Weights of a small GPT-style language model, trained from scratch on English Wikipedia: 72.9M parameters.
Each number is 128 + 24 x the weight over its row's rms, rounded and kept within 0 to 255. Layers, rows and columns count from 0. Numbers have three digits each. The size before them is the row's rms in percent of the matrix's.

# layer 6 MLP down (transposed), 1024x512, rms 0.0884, rows 231-247, columns 256-383
105:153109100108150127110133130176141127127102148157123077098146103128092124112125121113140109132133108155135121111162128107134165109101137130149112158128134065124080141094072159155135103116138151131173104112123111181132145164090120113118160096169148135105146159161139118121149119124143123176081167137113155144153091092141132136141125140135154116116182139141140124154100180139110106136155
099:180141142148114134136101143162130110129153083150139120155142163121115109164098108115129128108091129098086167172081103082152129094113156168121152094130100158159159119163109114121144103123140138159166135127162101149130167166097165136096090161113122166158132124162098098152112151101139084128111093158119124134136142155133132135144137184154150123102121151110081146122071132132081184126116
098:134185157139110116173153111113110118120056099160140135112172108150152125137134094158116121107105119161125068144142136091112140112071120150117114150126094129104147111161125129155126176102144122168116122105137117142120115155122102158130120108160130144114151132137127127127116157131156137102174092099147116134137127132084117086143098106126105142105138095116125105134112149140123157138120
095:114136159111143132115108184118143175135148129121089095139105131138110097151127153131132129138130072115110107110123123088141164158137167085185128120103097145093101137141101087148150137154108173114081160128123120179105141151173143132130126094152136112119127178153109102125109137115086153127153160147120160122161150176117139108099133122152138131146132128121144121136176102118100145155123
100:117194144128097163113131080167083111120126130099079174110149123117100132088117110121123159135131135092149122112158120097124097147118110121122094161112122154137103123094132144144150170124122145107123128103147143154118132117107135148119162085170140111125155130129100193142107132141151086132107120115124145124138145153141156111130128149102129139158152132130132179088152135133133140127115
101:115146126122112141129091174146123147130109138163141125145144084133142095155110115112157124118105093137155146145168106157129126070141162153108138178121120156111155166120146129138148138105118101134184105134100159116131182160184116102146136110088176106139104102138096173137107144140187138126128150132171185145134123151132098128142142140124139099148149059154105109149097123130143134151161
104:115122089135145129145120146126153189138162121134133142157139101147141149137130105101125114135160134135128135137153118110126104127093080157158140108178112145122159105141131127139116123124132129130112113104112152094111111152151194135111082112129173141131116117156134110147117124142123161114151125148119148104141116139117109142118085166133107144116122107110152146097136109132149151140154
103:118126131098120108128106113151155156082107120155116079127124134094107112154082118109072162081144085106141143151164149128150156177097127140096143185061153139126108113143087119133139136117123096132145118110146176147168128117112168108109137163138085130101127115131129120173125125134147105144117098121126134131170104092131127136124138138117163113129154130110107114084103147158145157108171
108:133128105160136132120133122126144085204145118077119136147110101139150111095140099123127116130113125199097122083086138159116093083114137154147111146111153127135130128116119132135137099083150116144109152115144155139103139089106123154108166122108119175146111143165102133085085159140128136111142105099103075119111120116147108146111125147144128111118121136107127173144139155124120125157125
097:108158135158134126118104154128128102138118158133120105153161102130120122083087151133142113161136127092156153089104113134110119110140152083122142144119123144104141130134113183143148144152146146139151067141157168161119147153096137159146102091118139156146138128174152113089118142139137175119161097179077115092146103084111160147107088143144105171122138141112130152128099118149157130107101
100:102143096101122139105159126137112110150084164110099128124141120131134170128159097109110101096126125159096090095132134086096118158114174149130123115107138107109105122125130127109123125118133119092122096106136121146117108104107100138133102160112121105115106160142137174125111097142113149146116085109124096120138086124145179134171143136119144141195126122145140152122092137138152131124170
101:135094116116123120093119109118160155126126105116131134130097088119133175090149133150126128107130142157095121132166146162118144127123081149092129102117152123103133130128139176108137125171142131138132133146128143119148147137135110133092125134091142075112078144140123147134137113131116078138138099148130093168117136118083178164121137149186137126172106131106121141122139121139160154121132
098:160148122133153124144112141095154181148107128136159094145154132131147111124161106105131133124144122153135132134096120133159163130153097131109133132141124147094076119147148098143088126114121174127137135121147042161134114114148132143104142112148162115114110169123143082141152146125122116124102061104128130133144158113148177120114132112099105156136136120183121092129148182136106143149079
106:098161091123168092108123141128114136140146135175150108136163107123112117142133067136127110151171140094176128125165108129100119175103124122133156090124104128144159117135115113085133114092188122129115116129156129133115145124156099129095115164134124152189097103177134099099095104125152147095103120095114095152145111112140153142073157098098123107137161150138083138110077112150124123133147
096:123127154138109093110142103149100123136090138150142121154175118176136102103147138140140123157127128113150122127161148174177137131137093137123137112105155084118146136180146162155096117135123118138119133132159149157101154117137124132153152123145129105165145117155144143148157109118154074122117148151159145123105101119115148081163144111138094144142150125146146141130132088131114171150132
101:103134107153175152156134149151106123129169119133118118119134142181081138129139146119093111100121091176139141181113124120159109152098096131137113169123110127159145096124136137133106079072107148139126131130114127123133115127134163108148108113179145141146128148097106112125115110123129164133133121162112148122120097116142117097122128108112128128139117118144129123100104164155167106117141
098:137136149151133128131118137151121127139136111122148118149153164119120151171146143119154140137091143117159109108153109122143102108116125128098099152123124117103122110129113164096130132161115119122102100119129142181108151156159129130124123080131121109135093100120112134124121126087123144126078106089120119126100089093098142129099202152118144139127121145124162115101148103092121166139137
# layer 6 MLP gate, 1024x512, rms 0.129, rows 232-248, columns 256-383
100:185161112118097121100133134108154062115143124151156100121093151108142122190090127140147151139101115117125147145135116106130083116138157140125096109139098145142118105158108118170118131158111112100155117136152154125144126159070147134135106155158126145170130162136156125132110170142120130120150110135099078134085121139117112134119127132160127091120081117104141109118129154130091167141151
097:115119127127135150122094130149092139104122117130133161153118128170095094150155101131125119102139111134125145099132147093145110116085106128103130130139088125148120141119108142161120091118160136146125089144132153128109112068115145134175132108108116149119182151151127120133107116120052136179151136144113175111146145095160141137154114095132118145125134159132145125097098121102154142124128
092:133122106133112127151086143150148110139108127115169140114154126136103141157129126162175148147122116151099121168128141151120116106182139144080088148128138165138170142116119139143132094154113103135160136105133110129126111136145162200148088165119163127158086131121145169113131131107166092108117083111132125093102152132134169143104147102142106098132112131119116074136120151140169102124115
100:145112133155127096124136171119146104108139106104154098091102121144158109135163138115100105107100086126137119128134178125132143089097146146148096142124115142118148136145123183099115107137137107122153151163117179125123150153100132116154115115087133156127149127108143129138109103125109137114101137095156123094165100083120134105117149131108125140122122145102103126153111122102132138110170
099:148128147113112150123094079141114123142143132138104090153079103116078096106128130119144153105116122104121128103108148130170118131154087146153112124156123147139139158109113148134160146109155143165146122134146164162107136125085120093156141109083150165140116171118148141103125124092145133149097146138148095174134126117100134137128125162102135124106085116104161126119156137114125144119116
102:148135087138160108092139117115123132114127130110166110149117112133124133100116179109136105137165148156125130123134082132128138127108111132115105165144111100124166148100127130124116111114100147084125143074093104152144150118145131132131151128139126115108159133168120074121145143134135106164116127117153135099181173135131155110121112142144158117118105152082151107144170147170126106123134
104:126118111120141169107124109156152123129112128123100160129124149148052158142132146066132133073160127169134113158144153138118164135096101126100117172121157134141140162116128135121145103156126119083165126123160144103077137106107152125130135094142141160116143116141136136122116109143136121133145133157159104132172157147129115123121131147142122146148126126120120142120115142151110138148132
106:117149141121098141138151136120151128148135099160152124137073117082132094119089131087151114122095128068128141144113127147095144160116125115118105131098095136128128107094104137151144161140138193139118078119163134104131164141133096126111085168098150104170140143106087124154138122142139139138096126148109142126088105149121142103140144118148107171116153114123167118085161119151095118132146
096:150091111133108130112178122131134157127138107138086148078143122146149103127125111104127118135136144145072136118165161166171140091098150125132148105149137117086147125148141092132103120097132104133080131179133103167135084097161114149132139130119083137122178127101103180161138145137116058132140112136146164151142127118115130122127102106099124098148113154116129098155150156133153158134112
097:117092149140100115143080132148127156125180086147103107124106093151119070122113107099097100172074157152159111117085161156174130130133069081110110120155116132142115097116127122105121144109133144123157124089101120144129137145134129087103146092117135103163124163144123138140094173114136100146116125152098146169131117127153132151131133147086127077109091128125138161091100109162105091113115
097:139129086143160133136132133109127153115164089087084112108103108136085113085134130143100123112127104144137156147137153127145160162113101162083124114116126149090128114100154142117154134154171146131169084160124146121173150145134123128126123144131135095133098169103195124138098159103126070142148143093118085162164131122087155140126151108173150160165124127132154122174129152097166134116167
096:156125172114135140095119067141149099136137158123105111138123133089153103188149101105073137148136120140133119126170154191156160106153135134120131122120113117121135106084149123164152101098131129130114160131127180138144130126095125082163086140098139123113123126112162134079126138125109122108155107117089149141082139156098101133124128127149149107153141098169111135094125109111069083106128
101:073136103159152097112168113146153088160146125142120126112124113123129135147140141167108111140122127133184096174102101129124138149137168149135125143130135175137120109147110086146117175122153112133163123126126092085124136121125123143121101171104112112151136118155120136113150163134116128095125102078126109164093095148105133130077153111110156121119126161127117107107073146095131082129099
094:123151161102132163131078103128127122163125151163137114167166134118144177110179119173142136169153140116090107114094112133134136145131117135131174186118120129149165109144146122137132137083133136061107158127111109129109168110128140107135165169139168149147105134140164098117111135126124146127167126161144126091101126116137108092121063132129125163152127131149149145104152124143128114148087
100:160155110126095128145100134126109110124127155126113148097126088131145123136163121154116110095137138092188117153093125105092168134105150100104170093111140155078121137122171110143147150090129153124142133124132123111139091128096088121135169141159126166125159189102135116129161142086111134137098144101142107122162112122159110151138128153127100126131116107107158135119096171135170143138135
101:132165108128118160103129157127137151156138136146097149140180114103121116128127116136167150153168119125144169157177141106139151115157111138103113127104172125095145157070107117122061144159172130158147136150159141120151077138126111143113137124129133099156126163123154161094114128183135153162155145140092102126102138157121110159094098164153062080113103112079126129167163135192182148145126
106:178156131158128133095136116126155124136151135101113122096088112127102131111148135132132114101079106137124139142134137169128160122147096144092192116134167145089149132095121129091137094088152144124126133128147138098118106150130108170129091119155103122138121124151135114120096159124125157162114131089133147144139078165136165164143093103167120134140114135137092129132096159161119153084150
# layer 6 MLP up, 1024x512, rms 0.136, rows 232-248, columns 256-383
099:116136107104142128108170102113122112114120133138130118129095131156111127119162146123128122114141150163131134120141154148087102142104135097117151170115162155154127141100157109125115131109121159135080117135141143116140086073171134130146155130162181088120137110094167144114151153155126136119144152097125100136115089127142129145100148121066116135147130114152173139127138161122125112105145
097:121112076107141112103127150145137122126149126154060143108129097085132126157107093111187141118133140116090153111110166110132155136178146110130154128119123112154136147114147144093103114129091117137122162187121149129137111112130125076122130137126136126104129126111093143132108135163115096122108133118114136147134120121143118130166155138148132113141175130091115124144121097093158109151145
099:126129138145130109133150066156121139105112099110146175121148132117148125131140130145169095100128141137099122139168159189108106122135100195087126117138142118167157124144153125146099134113144114142119114139135163079148120120113138128124113174110122131136185141075131143136136164138168113127137125155106122120119108160113113138152105091083137117102135149179115122125148126109129117091098
097:149107110109123119149128139173116135124164147134132102126119104187134143126116145115112122120081116146133157120137209129122164113120123113107133099153156087102110157193113122134136157160127164120147149103112117133134169156144138143146101138073163120145153143079093101154127128107124150105141124083127189138119123092149131126124135135167108117112130110102100108189142120115142157078143
096:082135156149157115133124110110099086094144078120122122124144143153140170125140177134125116123152177081105140134135175089132135148101130144089122086169130142108149140150115151166116109117125172141089155112126099092120131144106109116124112130170085105080173146138135141122101112113108148120105144092159124164147138105146148154129118129146157117133154162135102121153178160177103144124167
109:167081168124136122111116126079130165144140135115173113076129139082151137170166133125117159135093102128132143161146114091126132115126126114186111130154117139124110188126104122131117091159135127106129121132126133115151131112148088131141134150104138137134151115149079152089135128120137119190144161146134111144098132173101179078140117150142150136095109093096135130176128114129172125120158
105:090121120139129120115137150152112109134130143115083164106122124114101155107117120150149094096150114128147128096147113106137112099110137070096137145149174148115113152135154112146119120175169126136133114145156115133154106104097121186099131131131144162124099146135125136144117094152120128110182152154143124151104135165127157137090113104145122154147114102101077112146112140127134128146137
113:111171122116160163118186137168124096070142150117116138132082150132157088116119124132153122113113131152129090126123147113118104106127129138181103104127098168087083135145124148135119111111151158129183160167078107126112102149177131138162174116122140157126094125168135082137069136137179117160166162124098107118109136122132124136098138108099111080176130155101134163104153159146147108121144
094:129100144145150108165180129143127094117129114156119113110102165155113124146146132158130129111141084131110131177125119049153149181118142158142133116136110098131144145120139117078104144112096123102094113133130115088156077097130107090123143143138127162111102099111125129109168137128161128125108164132147146150143162138129092091157164115145154082161111097137113157100135155136131122152122
095:142092108111135135123083067090099100151119146075107109132133110118145141114062111144151154122102095125145160157119055118138111076119131126105112127136130120142151071109164160125125139135106144147123127154114070136120162115133083125121127118118095148129138132115111082127114144119124132118106081141157157061120159131155181154104128124113147089116137089117111142099076139126098133114127
097:143114148162142114175138131141111097120125150132127130104146155147111124148093137079105131148132103099117159111138124108142099093136179087148126098121094107145111155166136157164134120108131143143149142139142130114106139128165131104156112179169150161133178149123082117128106176134151153129180143108130156122135127157147119106130102143113131131113154126128104129092141142121130095156146
101:112141157113095113166157101134144106116120116142147176135102094142116134107089128128121128126142114097161148113101114151119140118102110122119113109163130161143169135147136087111163136153116114116110117087156202112172144110105128109121142120165156116131114117099164134098151138144098141101142110141103111137115103133122089158089103128145151120132115130109107180136115137114099090139113
103:100107134119152113123164115148130099156129121094118150104155169106129125093106114152129178121120120138113136149175121090136150138090158120120131136139164150104171119177120122173149131159141095129159115123105125169099125121130141134101143131134104156144122110073116168126109143166126119110119153106151089094150111137141135141132107121174117137118153125149085109137104134120128137137092
096:130118106139125125135152144104125125149206131128194112097127147084129101095121102138091132120158155136108130129120119098122143091136165104159138158140094170131124106075100079150164159132122126108122115102148103132138151116130145134097121143133082119146091147101096120085077119105110151160122135147100133135138149121132103198117103141141196126124101116127135104134159136163133100115100
100:143126129089116121140178139096115163124114124118122130150143128096180069091103168131171127087129152140124151119121147145116151124125179103121123123141127127100101123110101108137175146151121156122122122138102155129103140110101132112123110151130156108144122150101116150137107069086124113163139146118140139143111118137111141175134139102129186122096125138140148164119089095134075103110120
102:139106141105097130101135152115135164117098096123126174125108070156136110143155082140131122166129131111087161100112127135136150152150109088112157103129115101121108186159137097182087150123125153120162137127126107096115135146142102081133128129131156151101169096098158138122112112131133126151143149156150158146117125154145150135117107147127107134121177116161139103099128127126155144078136
107:086123137100106100178130123098150096149120121142126147127125134122136099124150129129138136140157078131094149121136091059143094153149184163099108165148138139155105103141147135100099143099105154178174126130098151097140133173140164135123148190091097155172125098146129132159148077149104161107112153121101094129112116144145152104139145067108165177149126131093150112142136149140090160133152